From a checkpoint of a small transformer trained on Wikipedia: a variant of Muon for these matrices, 260M tokens.
Each number is 128 + 24 x the weight over its row's rms, rounded and kept within 0 to 255. Layers, rows and columns count from 0. The size above them is the row's rms in percent of the matrix's.

# layer 6 MLP down (transposed), 512x192, rms 0.0784, rows 56-101, columns 48-95
size [ 97  93  96 102  96 100  99  97  95 109 101 109 107  96 102  89 101 121  96  99  96  98  94  97 108 100  99 101 106  99  98  91 102 100 101  94  93  92 105 105 107  95 100 102 103 103]
[[104 136  82 108 132 123 145 115 165 159 116 118  93 165 118 111 114 138 142 130 130 150 117 127 130 151 121  56 156 124 109 114 135 136 127 115 128 106 127 164  90 125 138 152 124 104 113 138]
 [124 166 153 127 121 148 116 132 131 137 101 114 120 124 130 122 110 132 155 100 128  88 153  85  98 113 117 160 109 133 169 162 152 131 136 118 135 179 149  65 107 143 104 130 146 148 128 102]
 [146  89 167 155  74 107 135 109 110 135  97 149 123 126 125  92 145 136 140 102  98 120  79 131  99 113 140 113 162 142 141 188 118 137 135 106 139 134 147 122 120 155 118 128 132 129 158 157]
 [121 123  94 130 115  81 118  99  71  75 157 167 107  96  98 134 153 121 117 162 111 135 150 148 117 105 118 114 111 174 144 133 155 139 157 139 128 123 124 159 117 125  93 144 148 117  76 106]
 [136 133  97 106 173 146 117 134 131 126 143 116 137 122 158 138 111 144 140 120 110 133  96 126 126 113 125 125 143 118 118 128  92 136 105  99 168 125 179 189 108 118 123 104 120 126 110 127]
 [148 130 109  98 112 125 137 132 105 180 172 142 130 128 121 148  86 109 126 108  93 100 167 150 114 143 153 106 125 167 106 135 137 132 163 103 156 109 128 146 177 108 142  98 139 156 136 105]
 [ 80 145 139  95 100 148 160  90 181  88 126 170 104  88 112 126 146 117 108 130 124 150 101 147 134 134 129 137 130 126 126 184 127 123 117 133  96 125 144 117  95 106 108 126 129 106 135  92]
 [102 138 126 112  95 112 152 110  99 159 157 111 114 108 146  83  94 166 116 163 144 122  99 124 161 103 124 115 141 135 164 136 168 107 151 180 106 162 131 128 141 131 137  98 104 117 107 173]
 [127 140 121 175 126 138 129  52 113 114 116 104 155 136  78 121 161 111 112 141 125 125  73 107  84  88  76 156 104 129 169 119  88 108 131 138 146 134 159 108 157 147 130 112 133 125 110 129]
 [167 106 129 148 118 117 131 145 122 117 112 148 128  88 107 104 123 174 149 167 118 183 131 138 120 135 131 108 173 111 131 154 143 101 123 149 107 120 165 120 175 135  93 125 152 146 133 128]
 [143 135 111  98 131 134 129  95 138 163 143 135 166 152  68 109  93 122 118 141 148 120 129 114 135 135 151 158 129 116 132 139 152 120 120 146  99 130 132  79 134 112 133 120  89  81 168 130]
 [ 97 138 140 152 138 145 100 132 171 116 132 106  99 111 102 119 106 149 157 135 138 132  95 155 121 119 149 152 107 137 109 122 145 146 161 114 143  95 128  34 163 118 121 164 111 147 107 163]
 [128 124 152 122 139 151 126 155 145 155 144 122 132 151 131 102 133 147 102 139 110 118 114 114 116 134 122  75 166 138 144 100 112 108 122 107 103 124 146 115  82 122 115 128 142 126 135 130]
 [120 164 157 121 110 146 140 145 101 134 103 108 146 164 129 134 133 159 162 102 122 160 156 134 134 122 100 119 105  96 135 106 111 109 123 115 104  99 146 129 144 153 106 122 146 116  83 136]
 [111 175 148 137 144 144 121 113  93 104 121 101 126 133  56 191 171 131 138 170 140  93  98 167 106 121 120 104  96 126 125 114 128 145 139 133 151 121 153 108 136 102 118 184 141 137 108 165]
 [142 106  89  87 122  90  96 133 124 187 144 142 125  87 121 134 101 158 106 158 138 103 161  88 141 113 181 144 130 129 160 141 173 160 145 113  92 139 129 116 129 145 101 106 125 174  99 116]
 [145 155 119 131 147 124 133 123 194 172 122 115 136 126 129 133 100  93 156 116 146 109 124 130 144 114 159 119 143  98 122 182 146  94 129 101 119 113 134 165 127 115 101 138 138 110 121 108]
 [139 108 101  97 145 166 158 136  70 135 140  91 145 134 124  93 163 120 165 102 111 114 125 104 156 125 139  72 151 100  91 152 134 166 119 132 157  82  71 135 100 134 159 121 129 112 164 112]
 [144  82  64 134 132 149  95 160 162 161 138 132 117 113 153 121 172 111 103 118  75 107 102 137 125  93 152 121 134 112 166 161 145 129 124 137 133 115 109  85 121 113 138 130 109 120 113 161]
 [ 85 108  78 157 145  95 148 119 124 158 115 153 160 113 106 185 126 121 113 121 112 120 116  74  92 153  90 162 139 141 137 111 140  74 101 134 170 141 136 113 140 131 119 129 128 123 140 125]
 [164 160 175 127  68 123 149 100 113  90 145 121 122 122 135 144  87 135 162 133 180 113 115 120 145 121 150  91 122  92 150 113 135 146 137 146 116 114 121 145 123 120 100 100 138  73 110 131]
 [169 128  89 116 142 110 129 138  72  84 131 135 113 124 108 105 137 108 115 127 141 111 132 115 157 111 147 146 181 126 138 120 121 146 168 115  92 130 136 106 140 135 143 129 126 165 133 138]
 [ 58 135 126 141 141  99 153 115 163 163 124  96  94 142 147 147 126 128 105  87 115 114 132 164 143  93 107 134 108 118 113 171 140 133 108 101 177 122 183 139 141 101 121 115 119 140  88 144]
 [120 145 127 159 138 136 131  84 204 166 147 153 155 134 164 160 103 160 125 143 121 107 137 114 157 148 152 140 118 141 112 151 109  92 103 136 139 173 103 125 130 146 136 131 137 137 134 140]
 [131 103 150 133 149 119 133 124 127  91 136 137 121 124 171 123 120 102 106 120 150 130 173 147 117 150 140 103 112 118 101 147 155 137 141 135 147  88 118 142 165 144 133 120  95  83 121 169]
 [102 120 128 102 150 124 132 139 159 125 133 119 130 133 103 103 113 128 127 170 123 144 102 131 154 107 118 132  90 165 107 140 160 110 142 144 100 108 123 100 103 168 128 149 157 160 110 140]
 [149 145  83 153 130 182 135 128 124 136 116  89 124 146 121 132 105 122 146  74  85 136 159  90 157 135 146 140 102 105 123 136 146 157 113 128 101 130 107 138 145  80 129 111 133 106 125 124]
 [120  88  84 142 132 163 132 131 119 102  96  82 136 134 135 127 136 158 123 154 163 122 104 163 151 112 168 147  92 153 194 133  91 118 131  85 136 129 127 108  87 164 128 123 128 154  80 107]
 [126 142 135 133 116 150 152 137 121 131  87 105 115 148 124  98 107 103 133  89 134 102 152  88 119  86 125 110 118 110 135 130 138 144 139 130 145 116 194 104  86 118 116 143 184 176 128 166]
 [164 154 164 105 150 147 128 112 111 103 120 111  84 102 134 102 115  96 119 119 147 186 111 136 113 128 117 129 138 146 106 142  95 129 132 108 129 119 132 137 172 145  96 110  95 118 126 144]
 [139 103 166 101 126 162 114 146 117 133  80 109 155 101 112 106 149 128 141 130 145 135 149 152 134 114  90 170 115 103 117 171 134 155 152 104 143 107 157 103 191 137 143 138 118 119 167 140]
 [120 112 180 126 101 138 130 121 140 164 126 178 144 154 118 107 102  97 153 162 107 113 160  91 135 149 161 102 146 124 153 104 102 109 158 129 140 131 141 138 107 116 100 147 156 105 132 129]
 [112 110 178 159 134 129 106 120 176 159 155 135 103 133 132 117 145 152 134 186 124 108 127 137 142 111 132 107 123 174 111 165 132 143 111 120 145 127 162 106 138 147 114 133 148  92  87 170]
 [119 125 149 120 131 116 125 120 196 145 135 109 133 131 116 157 141 133 105 149 137 138 123 138 140 118 112  84 113 144 109 156  86 110 118 130 133 102 127 176 127 155 173 101 129 136 155 146]
 [132 109 101 106 135 102 114 160 160 115 117 126 174 141 156 124 142  92 165 174  90 126 150 139 177 149 157 141 139 114 136 107 107  82  99 131 145 120  97 138 120 133 134 104 101 121 128 134]
 [106 139 130 162 122 172  96 143 136 174  98  91 130 138  86 129 180 114 140 141 137 154 141 139 143 109 158 132 169 115 128 145 154  92 181 115 131 131 127 149  98 129  98 137 148  86 184 146]
 [ 95 108 175 111  92 114 131 161 133 125 138  86 133 124 164 111  91 125 122  94 114 108 134 137 121 144 110 157 107 103 112 159 120 161 163 151  94 125 125 133 112 114 128 131 156 127 129 124]
 [123 184 139  97 102 136  96 152 136 102 113 156 118 159 143 115 145 152 118 160 117 117  94 139  94 160 109 116  77  98 120 127  90  91 111 100 130 159 111 143 156 110 181 129 158 149  93 138]
 [102 108 111 111 107  88 163 102 121 141 122 112 127 118 111 109 102 113 125 116 152 154 141 107 116 134 137 115 108 169  95 110  78 132 107  77 126 171 122  88 155 124 146 172  86 147 118 151]
 [149 140 111 123 109 130 152 112 128 101 113 134 149 119 139 142 140 105 144 111 147 175 170 103 152 126 113 154 143 144 162  91 127  60 149 135 175 112 126 129 111 142 142 148 128 101  99 120]
 [132 110 142 156 121 139 109 131 110 131 144  74 111 125 157 144  90 154 122 120 132 130  72  77 166 103 108 137  91  75 158 157  77 134 123 169 145 147 125 153 148 171 144 132 117 148 111 122]
 [141 136 124 131 142 117 119  98 109 136 133  76 131 137 104 107 132 160 123  96 121 146 106 127 132 105 105 111 133 141 142  77  86 153 130 161 108 175 147 102 105 119 130 146 100  85  96 159]
 [ 83  97 147 104 129  92 145 154  82 121 135 145 122 103  86 135 137  85  78 124 117 122 139 129 128 143  84 141 166  91 107 136 125  98  82 146  96 125 159 133 160 140 106 110 107 141 151  95]
 [ 83 198 132 125  88 147 174 119 107 133 124 107 123 140 113 159  78 124 119 120 117 146  90 122 114  87 144 134 113  76 139 115  65 142 126 139 104 117 170 131 119 129 129 129 161  70 117 149]
 [117 120 109 114  94 139 141  82 117 121 108 113 140 176 156  91 119 154 138 164 140 136 130 116 111 147 138 123 112 137 141  84 162  80 134 130 151 133 164 130 131 148 152 109 117 115 128 160]
 [114 130 119 125 138  68 132 141 111 137 131 117 176 121 142  95 123 153 139 155 102  82 114 125 135 143 113 111 113 132 108 122 120 137 145 133 109 114 105 161 180 134 159 108 104  95 113 157]]
# layer 6 MLP gate, 512x192, rms 0.211, rows 57-102, columns 48-95
size [103  92 101  94 104  98  99  93 107 105  90 111  95 106  92  98 108  97  99  97  92 104  98  92 105 100 103 105  99  94  91 106 103 109  93  96  95 103 100 101 105  95  96 104 100  96]
[[ 92 116 116 114 147 147 137 158 105 117 158 103  96 122 138 111 134 124 103 161 148  85 109 125 150 114 122  81  79 130 104 129 133  94  89 139 125 168 155 165 122 153 158 124 133 141 117  93]
 [136 152  87  87 146 114  99 153 130 147 161  97 110 120 128 123 166 153 135 147 160 129 136 132 119 177 117 120 106 123 109 137 128 117  80  97 139 126 141 134 118 115 145 152 118 149 119 129]
 [121 112 138 150 121 105 129  88 100 106 135 107 152  91 104 141  99  84 113 144 144 124 143 105  95 169 138 133 125 118 139 147 126 129 149 122 138 124 127  93 138 157  79 160 143 111 170 120]
 [168  80 112 141  97 165 105 133 125 133  91 116 181 129  86 172  99 131 164 159 134 150 117 156 126  91  93 110 121  94 180  63 140 131 135 120 154 148 134 146 103 133 174 137 170  88 104 121]
 [ 94  90 124 132 137  98 123 106  98 117 148 105 156 135 111 167 127 117 128 167 116 132  93 161 165 126 141  90 139 103  92 155  91 142 122 141 105 146 142 167 117 126 112 130 121 113 110 117]
 [134 148 149 151 178 145 124 138 113 170  72 124 162 102 128 159 130 118 107 181 147 156 156 103 137 131 115 162  90 104  94 147 114 119 105 116 117 102  93 151 144 129 142  81 145 123 133 100]
 [122  86 161 159 119 130 119 172 151 149 148 118 163  94 131 123  94 129 153 137  85 119 157 187 145 105 167 160 159 154 138 161 143 146 110 169 119 133 142 156 129 101 148 146 150  90 119 131]
 [ 91 125 100 126 131 137 139  92 137 105 115 126 173  98 139 185 105 118 129 202 143 127 125 139 119 145 139 158 123 159 142 117 123 108 128 111 106  92 121 146  95 109 136 133 175 132 137 104]
 [103 135 104 157 130 194 174 127 125 152 146 153 114 134 118 161 129 102 138 157 135 133 139 108 154 154 118 131 129  80 149 101 103 136 131 156 137 123 116 132 129 137 119 123 122 121 161 131]
 [137 116 166 120 106  86 132 136 146 110 107 153 142  97 126 154 157 117  90  92 151 154 120 144 146 119 117 184 134 134 155  98 116 140 103 108  88 141 159 124 100 134 169 111 106 141 127 119]
 [ 74 114 113 130 109 127  97 126 126 113 159 137 178 125 148 147 151 132  97  88 169 116 134 105 198 111 134  95 148 125 105 125  85 102 146 113 127 135 122 124 107 100 133  88 149  83 163 130]
 [134 139 163 112  92  51 133 119 132 157 151 112  84 106  91 146  86  98  91 141 144 192  72 141 125 145 117  75 143  82 140 119 145 129 144 107 124 105 133 135 133 122 110 127 125 109 154 171]
 [132 161 147 132 137  86 120 159 157 155 170 123 115 164 118 107 116 126 151 137 119 117 119  97 151 144 116  91 118  82 156 123  99 125 111 136  98  81 167 134 147 160 142  96 137  99 119 121]
 [ 97 160 173 168 151 119 111 145 126 135 107  90 138  86 123 126 139 113  85 150 140 101 145 160 157 109 123 148 125 100 121 131 117 134 124 140 124 134 102 116 135  98  82 123  93 140 104 163]
 [107 108 133 180 132 134 156 108 125 128 157 126 145 120  63 145 141 138 120 120 141 159  94 133 127 142  81 124 117  94 123 103 169 106 146 130 153 102 125 144 139 134 175 141 109 114 101 108]
 [107 115  94 127  91 105 111 136 121 151 144 149 176 126 159 158 156 149 130 144 155 173 147 141 130  88  83 100 132 134 111 116 119 115 123 112 132 195 160  94 161 127 136  96 117 132 110 129]
 [133 136 170 146 127 106 103 149 181 179  97 117 136 135 105 143  60  73 130 135 127 148 157 157 101 103  85 107 158 116  93 131 111 167 108 130 118 111 133 180  71 129 140 128 134 149 163  97]
 [156 112 133 119 131 156 134 126 163 138 138 134 133 150 107  95  93 163 109 160 119 120  99 127 131 133 142 140  89  62 131 126 110 192 121 140 153 108 177 129 114 144 132 148 126 126 122 160]
 [102 117  82 205  72 108 134 123 135 113 139 134 156 121 128 113 135 134  86 150 165  79 113 126 173  90 127 122 119 129 109 103 153 133 148 160 159 106 124 128 138 111  99 137 108 133 129 158]
 [120 157 177 115 132 116 133 137 107 175  97 150 110 120 136 102 118 142 137 118 139 165 132 113 122 176 134 136 120 154 140 149 121 146 135 122 161  99  96 157 125 134 127 113 139  72 136 131]
 [114 122  99 147 153 192 110 132 150 114 146 122 104  93 104 145 142 162 110 142 137  89 150 153 141  87 116  74  89 156 109 126 136  91 113 100 122 109 154 190  73 176 133 117 120  79 141 140]
 [129  96 141 140 123 118 127  93 114 148 138 120 152  91 177 129 122 142 167 121 143 114 150 103 127 133 151 146 140 167 118 180  82  94 136 103 138 136 102  90 146 160 105 115 165 173 159 100]
 [ 91 101 119 161 130 166 114  88 135 140 135 108 162  87 188 156  92 146 130 141 141 148 130 103  88 130 116 144 124 105 114 167  98 129 152 152 111 164 101 110 130 203 124 163 137 149 164 142]
 [173  89 162 134 157 132  79 115 164  92 130 133  84 105 136 121 143 107 112  73 129 136 137 154 110 123 140 123 107 132  68  94 120  86 134  61 123 169 145  91  98  79 168 153 109 138 124  84]
 [138 124 156 110 123 130 105 125 151 110 125 157 136 134 136 157 126 178 108 169 145 143 171 106 125  99 135 112 150 114 124 104 115 113 125 192 100 138 101  91 115 111 134  95 112 124 103 134]
 [137 131 105  97 144 113 148 115 133 112 118 105  98 150 146 123 152 139 170 151 107 107 103  62 125 148  79 112 123  89 102 104  99 131 121 121 110 131 158 141 128 122  98 163  76  88 119  79]
 [133 132 122 118 111 159 122 135 151 130 138 144 122 119 133 168 121  69 103 106 136 124 144 140 107 124 154 170  54 140  97 150 111 109 120 124 155 121 130 120 119 132 121 169 128 138 148 139]
 [125 118 161 141 119 117 154 155 139 163 161 155 130 136 128 155 116 131 133 111 143 135  68 163 114 111 125 105 150 122 123 121 105 139  99 154 112 118 118 111  99 127  90  85 150 109  99 147]
 [110 110 104 146  85 133 121 130 181 116 142 104 127 118 136 106 118 153 134 137  96 119 118 134 130  90 121 103 120 125 132 103  95 133 112 135 127 146 142 214 138 149 129 148 138 119 157 117]
 [131  92 164 119 136 125 130  95 135 129 105 151 131 114 135 146 169  73  90 151 115 152 108 133 120 130 118 190 125 160 117 119 132 177 172 172 158 122 127 145 135  98 114  81 139 136 133 126]
 [133 108  99 127 154 143 114 155 132  75 176 108  98 145 121 147 151 139 104 169 127 167  93 124  96 156 107 113 152 126 152 101 138 149 113 154 121 153 163 133 113 139 148 178 145  99  70 118]
 [ 92  86 153 171 160 147 149 163 163 110 136 151 164 154  93 174 145 133 150 141 153 122 136 118 136 149 187 102 156 121 166 108 148 114 113  98 116 102 138 123 114  97 158 104 151 118 104 104]
 [ 91 105 131 132 107 141 109 114 126 131  97 124  97 150 152 154 135  88  95 136 125 127 143 109  99 109  98 162 142 107 124 145 162 103 115 128 140 109 125 128 105 164 111 168 122 140 101 114]
 [102 128 118 159 118 117 138 121 135 142 117 118  99 111 106 102 135 159 116  91 122 157  99 132 159 122 141 145 142 107 128 136 139 146 126 157 141 130  82 112 126 129 119 121 137 175  88 146]
 [148 129 136 118  97 130 105 114  97 109 144 125 108 108  96 160  98 175 148 160 102 141 138 118 109  60 101  92 136 129 150 120 106 125 100 139  95  98 106 166 129 147 119 121 115  91 147 145]
 [112 122 106 116 122 115 130 135 153 133 126  76 116 146 119 152 132  78 142 151 143 146  96 135 158 125 125 116 107 106 122 164 129 114 141 139 124 142 105 101  78 129 126  99 117 138  92 163]
 [136 154 147 129 107 115 121 143 112 107 106 157 114 182 139 169 165 171 143 123 118 139 148  99 137 156  90 126 130 127 176  92 145 132 123 109 122 139 143 134 107  70 152 120 167 149 130 114]
 [ 99 136 147 125 106 152 112 136 154 122 131 111 157  99 125 165 134  85 128  92 122 146 103 138 142 166 136 175 123  95 134 126 150 136 125 134 114  84 119 135 126 143 148 103 182  83  68  89]
 [118  80 178 103 166 122 144 131 131 128 111 132 131 126 101  98 119 149 130 135 106  99  90 147 165 121  93 150 118 122 119 142  99  96 155 100 116 115 139 146 129 141 119 116 117 154 144 138]
 [104 143 160  67 103 112 131  83 122 152 138 123 102 138 142 116 166 137 119 112 177 122  99 150  95 146 141 134 131 114 116 115 169 140  86  96 141 155  92 104 104 109 118 185 164 176 145 112]
 [160 129 150 148 159 136 141 123 112 153  95 114 136 116 133 119 120 138 143 116 145  96 116 156 150  74 139 141 169 168 146 120 133 146 151 114 147 135 145 106 118  78 105 168 109 128 114 150]
 [137 110 143 144  95 106 121 150  97 146 145  96 133 136 174 147 158 141 141 104 134 135 124 152 101 131 151 130 112 121 134  74 112  90 183 152 117  98 101 162 103 108 131 111 146 109 127 138]
 [ 96 114 181 161 110 109  80  84 113 114 161 106 136 155 114 154 161 164 132 191 114 118 139 119 168 128 115 109 115  84 102 124 108 178  87 117 143  83 127 102  83 120 127 163 130  99 104  86]
 [131 118 113 118 116  98 114 121 188 133 151 137 127 144 161  89 132 135 106 104 119 152  97  99 132 153 160 100 123 159 139 154 140 147  96 142 140 122 173 121 106  86 141 140 146 144 165 138]
 [138 113  95 145 122 112 142 143 131 108 161 102 185 128 102 122 103 138 109 134 163 134 142 129 128 117  76 128 129 138 119 114 147 121 148 151 129 128 165 159 145 147 146  81 125 128 108 136]
 [162 125 118  74 136 142 133 125 169 144 154 171 130 149 134 145 155 110 102 122 148 123  83 158  99  96 147 141 127 139  91 149 120 117 138 131 118 144 136 167 108 100 130 174 158 111 151 123]]
# layer 6 MLP up, 512x192, rms 0.223, rows 57-102, columns 48-95
size [100 100  96  77 107  99 100  98 104 100  99 105  90 101  87 100 104  98  99  93  91 105 104  90  97 107  97 106  97  99  92 107 102 109  94  93  93  97 102 103 104 100  92 106 102 110]
[[164 107  99 137  77 129 149 113 106 127 109 148 129 117 114 126 141  93 126 128 148 115 115 135 133 115 118 119 120 152 134  96 132 141 152 149 137  72 133 131 136  92 140  94 111 138 137 152]
 [144  87 121 146 118 173 147 124 119 138 135 122 153 104 146 136 155 112  80 116  86 143 158 125 145 141  96 106 100 149  81 125 143 115 100 136 101 144  99 137 146 155 121 126 129 129 117 139]
 [110 130 176 130 112 110 116 105 140 131 132  82 127 128 103 128  86 102 172 149 104 125 154 140 128 150 137 135 136 104 149 147 120 152  94 102 147 140 133  76 123 141 124 146 124  83 175 116]
 [ 37 194 145 118 143  94 172 135 149 124 142 120  80 160 177 110 159 102 126  57 108 131 140  78 108 160 153 139 121 135  95 182 115 124  81 120 112  67 159 120 151 132 101 131  98 131 157 140]
 [ 89 110 114 154 134  95 142 128 131 132  75 123 179 124 155 163 118 112 174 131 148 111 121 175 149 124 172 134 162  83 142  94 123 132 112 181 137 114 119 141  87 103 132 102  84 100 150 107]
 [159 118 140 151 117 117 136 138 114 143 133 113 156 137 137 172 126 113 111 100 116 126 112 134  95 114 139 160 112 145 157 103 148 140  84 124 178 142 129 140  69 129 201 141 109  82 133 140]
 [158 113 142 137  92 110 137 139 139 115 103 138 166 114 145 163 133 128 164 117 102 156 165 157 162 106 102 109 131 132 125 135 166 175 138  98 163 154 150 149 143 158 137 133 146 120 132 136]
 [136 151 106  84 172  92 130 140 110 171  99 119  96  80 118 121  80 157 118 121 116  89 145 124 121 168 134  92  78 159 125 124 116 136 103  93 101 184 115 106 145 151 154 132 122 112 142 159]
 [102 147 123 161 137 124 124  84 147 113 107 161 138 128 136 182 135 153 175 144 156 120 119  98 124 132 136 113 127 128  87 132 112 110 130 137 121 126 118 172 145 110 133 114 107 111 147 119]
 [122 120  89 134 140 146 106 113 113 159 130 139  99 135 149 138 153 163 139 100  95 119 107 100  97 132 140  69 145 121 104 126 117 121 129 134 138 142 122 105 122 134 138 128 165 155  90 115]
 [143 133 106 149 100 171 156 119 125 113 155 123 166 139 152 152 154 127 113 122 166 164 108  97  88 149 117 139 144 140 137 136 151 141 126 150  91 160 115 153 119 140 146 126 107 102 133 133]
 [120 131 121 123 128 155 122 103 152 103 126 128 103 130 106  99  93  79 121 117 151 132 125 125 151 128 136 167 147 140 143 147 150 122 101 156 103 156 137 136 159 111 184 124 141 126 119 131]
 [ 91 144 158 171 120 139 130 121 107 157 133 159 136  49 106 145  99 135  96 110 124 118  80 120 134 136 141 135 134 124 122 120 114 111 153 135 144 134 148 134 102 116 141 119 172 122 152 128]
 [119  85 117 108 173 110 112 143 123 135 131  90 102 123 135 137 136 133  80 111 119 147 141  80 122 150 125 106 198 110 129 155 119 100 160 117  92 120  93 122 116  87  80 131 120 104 131 119]
 [ 88 125 167 166 124 157 139 113 124 113  89 107 141 129 117 103 143 146 135 119 161 105 157 165 175 124 144 128 120 123 132 148 150 115 144 118 108 136 145 168 183 161 158 119 121 100  85 162]
 [144  78 138  93 117 126 127  98 179 105 102  95 140  80 145 124 160 125 114 152 112 162 145 126 113 135 122 127 105 147 149 107 149 118 136 146 124 105 147 147 151 172  89 149 112 160 150 143]
 [118 125 181 120 140  93 159 125 132 150 114 116 130 143 127 130 155 131 128 140 148 145 115 181 117  86 137 151 144 141 144 124 131 112 102 126  93 129 136 119 141 142 143 130 130 123 134 175]
 [140 128  98 141 112 118 105 136 141  97 162 131 156  85 107 112 121 117 106 129 117 142 108 130 130 166 135 142 172 123 126 100 149 177 106 119 109 165 150 153 139 164 161 148 157 117 173  96]
 [143 112 121 116 108 116 143 144  98 130 192 127 119 166 150  84 123 165 102 135 135 122 136 128 134 113 164 108 173 122 117 105 139 153 160  96 160 117 120 130  99 101 168  78 105 161 109 126]
 [131 113 140 118 130 136 132 125 112 101  82 123 102 152  98 159 118 143 128 124 133 107 177 145  98 106 111  99 152  84 152 114 103 146 111 176 115 144 133 146 149 150 148 161 127 163 101 109]
 [113 145 153 121 166 149 135 101 144 166 136 119 150 126 119 179 124 107 104 145  98  88  92 109 137 135  88  87 138 120  94 139 117 102 103 102 153 106 140 123 142 141 117 111 116  83  73  89]
 [122 133 135 122 169 181 127 129  90 104 162 146 126 109 116 110  98 151 105 144 144 116 155 103 142 101 162 131 174 149 155 127 111 120 101 132 135 155 116 131 124 108 143 135 110  99 100 132]
 [145 129 154 118 145 119 123 187 132 128 117 114 158 134 105  95 176 116 139 129 112  94  97 111 114 132 110 120 131  95 154 119 159 159 106 127 163  86 128 120 117 145 153 130 125 111 114  97]
 [186 131 167 149 147 112 104  88 141 123 111 122 145 151 140 148 143 153  90 150 105  74 156 127 118 132 134  83 163 124 147  90  89 113 140  96 162 141 109 125 112 123 138  82 124 100  81 146]
 [143 169 101 151 151 130 174 123 121 102  87  83  94 138 150 153 111  94 115 110 146 145 153 167  91 125 128 111 101 124 136 120 106  94 137 101 112 161 117 101 103 111 112 147 109 102 110 108]
 [ 72 120 114 121 148 150 135 147  86 102 136 144 127 136 105 126 156 162  86 186 146 152 100 133 168  58 125 132 121 118 152 130 125 131 124 171  81 124 167 120 117 143 147 119 142 123 119 118]
 [132 183 124 163 123 129  94 155  84 123 137 134 140 129 103 151 129 155 161  93 146 132 163 117 159  91 104  96 121 165  71 137 164 111  93 145 120 148 137 143 157 125 110 167 114  99 154 136]
 [141 144 140 172 151 157 121 140 107 115 107 103 150  96 141 122 133 130 122  96 122 133  98 104 121 135 127 125  94 169  96 147 125 121 163 124 129 156 169 119 117 102 145 143 134 180 143  83]
 [109 164 146 149 177 177 121 175 136 153 138 128 171 129 116  74 144 114 115  90 138 128 137 138 110 155 119 112 143 151 145 120 178 105 154 126  92 117 143 158 147 176 125 109 162 112  72 162]
 [130 121 128 100  78 123 156 138 113 129  75 158 128 202 148 103 143 140 128  96  97 113 109 125 120 112 127 143 175 126 145 144 101 105 146 141 120 154  98 152 104 100 164 134 156 139  97  98]
 [ 86 146  68 106 112 142 149 148 132 114 146  81 132 127 149 145 126 126 134 130 128 127 170  90 135 142 126 109 151 148 154 166 117 166 111 136 152  92 120  98 118  86 137 109 161 121 148 130]
 [126 131 123 142 165 126 127 107 133 104 140 137 154 162 125 133 103 139 121 141 120 156 120  83 135 140 140 158 117 167 115 120 136 130 149  89 134  91 174 157 145 134 140 169 124 138 143  93]
 [123 134  85 153 128 116 137 175 141 141 111 109 150 114 153 158 132 108 181 148 142 151 148 148 118 144 118 160 122 165 136 129 129 114 186 121  84 170 110 106 162 112 142 147 110 104 109 151]
 [177 113 163 138 157 103 140 135 127 147 146 132 110 124 107 143 117 149 116 120 118 138  92 157  85 131 150 123  78 144 109 172 145 171 119 129 115 130 116 156 133 159 114 123 121 179 129 128]
 [143 101 136 127 138 120  84 114 125 128 126 121 139  78 119  74  66 122 164 141 141 110 120 132 139 105 139 129 139 113 122 135 128 129 144 120 125 142 140 108 106 141 119  98 120 149 122 126]
 [128 134 150  99 152 147 141 130  54  99 117 183 119 145 112 119 128 160 129 161 110 114 123 114  91 143 101 118 159 137 120 112  85 120 125 156 109 143 130 129 162 132 123 150 112 148 119  90]
 [113 179 105 160 108 129 149 109 128 124 143 111  97 146 134 127 118 135 104 119 146 155 178 110 131 109 108 108 156 164 167  97 179  81 163 150 110  97 155 140  97 119 135  95 110 122 158 117]
 [179 170 140 139 153 152 147 146 175 114 157 163 141 148 149 168 161 119 150 108 102 163 146 137 144 152 100 142 153  84 157 129 146 123 110 149 132 148 126 121 146 107 107 119 163 103 161 141]
 [144  82 144 126 107 150 116 141 172 132 114 167 132 128 110 154 138 119 130 103 100 147 142 109 133 147 203  91 112 142 133 129 142 154 140 128 110 129 125 113 167 133 131 139  89 176  43  63]
 [125 160 120 143 115 111 205 109 122 140 142 107 119 130 154 110 106 122 139 125  73 161 171 135 137 135  97 157 128 135 146 154 102 138 143  99 113 134 127 122 143 152 122 118 125 118 159 127]
 [146 179 100 138 120 113 143 134 152 151 124 104  86 133 106 128 102 111 161 189 127 115 127 108 144 113 149 144 148 132 129 166 176 153 153 117 144 109 127 104 131 118 140 111 145 127 125 103]
 [100 136 150 109 137 147 174 116 120 208 109 131 156 146 112 135 131 112 102 104  78 162 110 125 126 122 152 119 112 115 124 118 116  95 158 148 103 161 143 132 155 122 109 143 130 174  93 113]
 [161 154 137 110 128  87 108 125 113 133 150 145 184  77 125 163  86 134 175 107 128 113 130 147 111 100  85 149 127 122 140 149 127 135 155 128 129 116 141 132 108 103 105 113 182  73 120 195]
 [127 143 153  80  89 169 123 136  90 123 118 156 147 107 113 118 164 132 122 112 113 111 105 140 162 100 140 130 131  94 145 110 115 102 143 116 149 179 124 131  93 157 150  96 141 146  81 117]
 [148 119 124 108 119 122 127 107 114 139 151 121 140 119  81 120  62  75 127 175 132  83 154  76 124 139  91 151 140 115 127 164 152 102 137 103 124 102 112 156 141 112 103 147 135 146 145 170]
 [151 101 140 122 129 146  99 107 166 156 144 121 132 137 103 108 152 120 107 120 108 107 122 149 144 131 139 140 125 136  85 138 132 118 103  87 102 122 120 126 162 108 176 171 189 151 136 177]]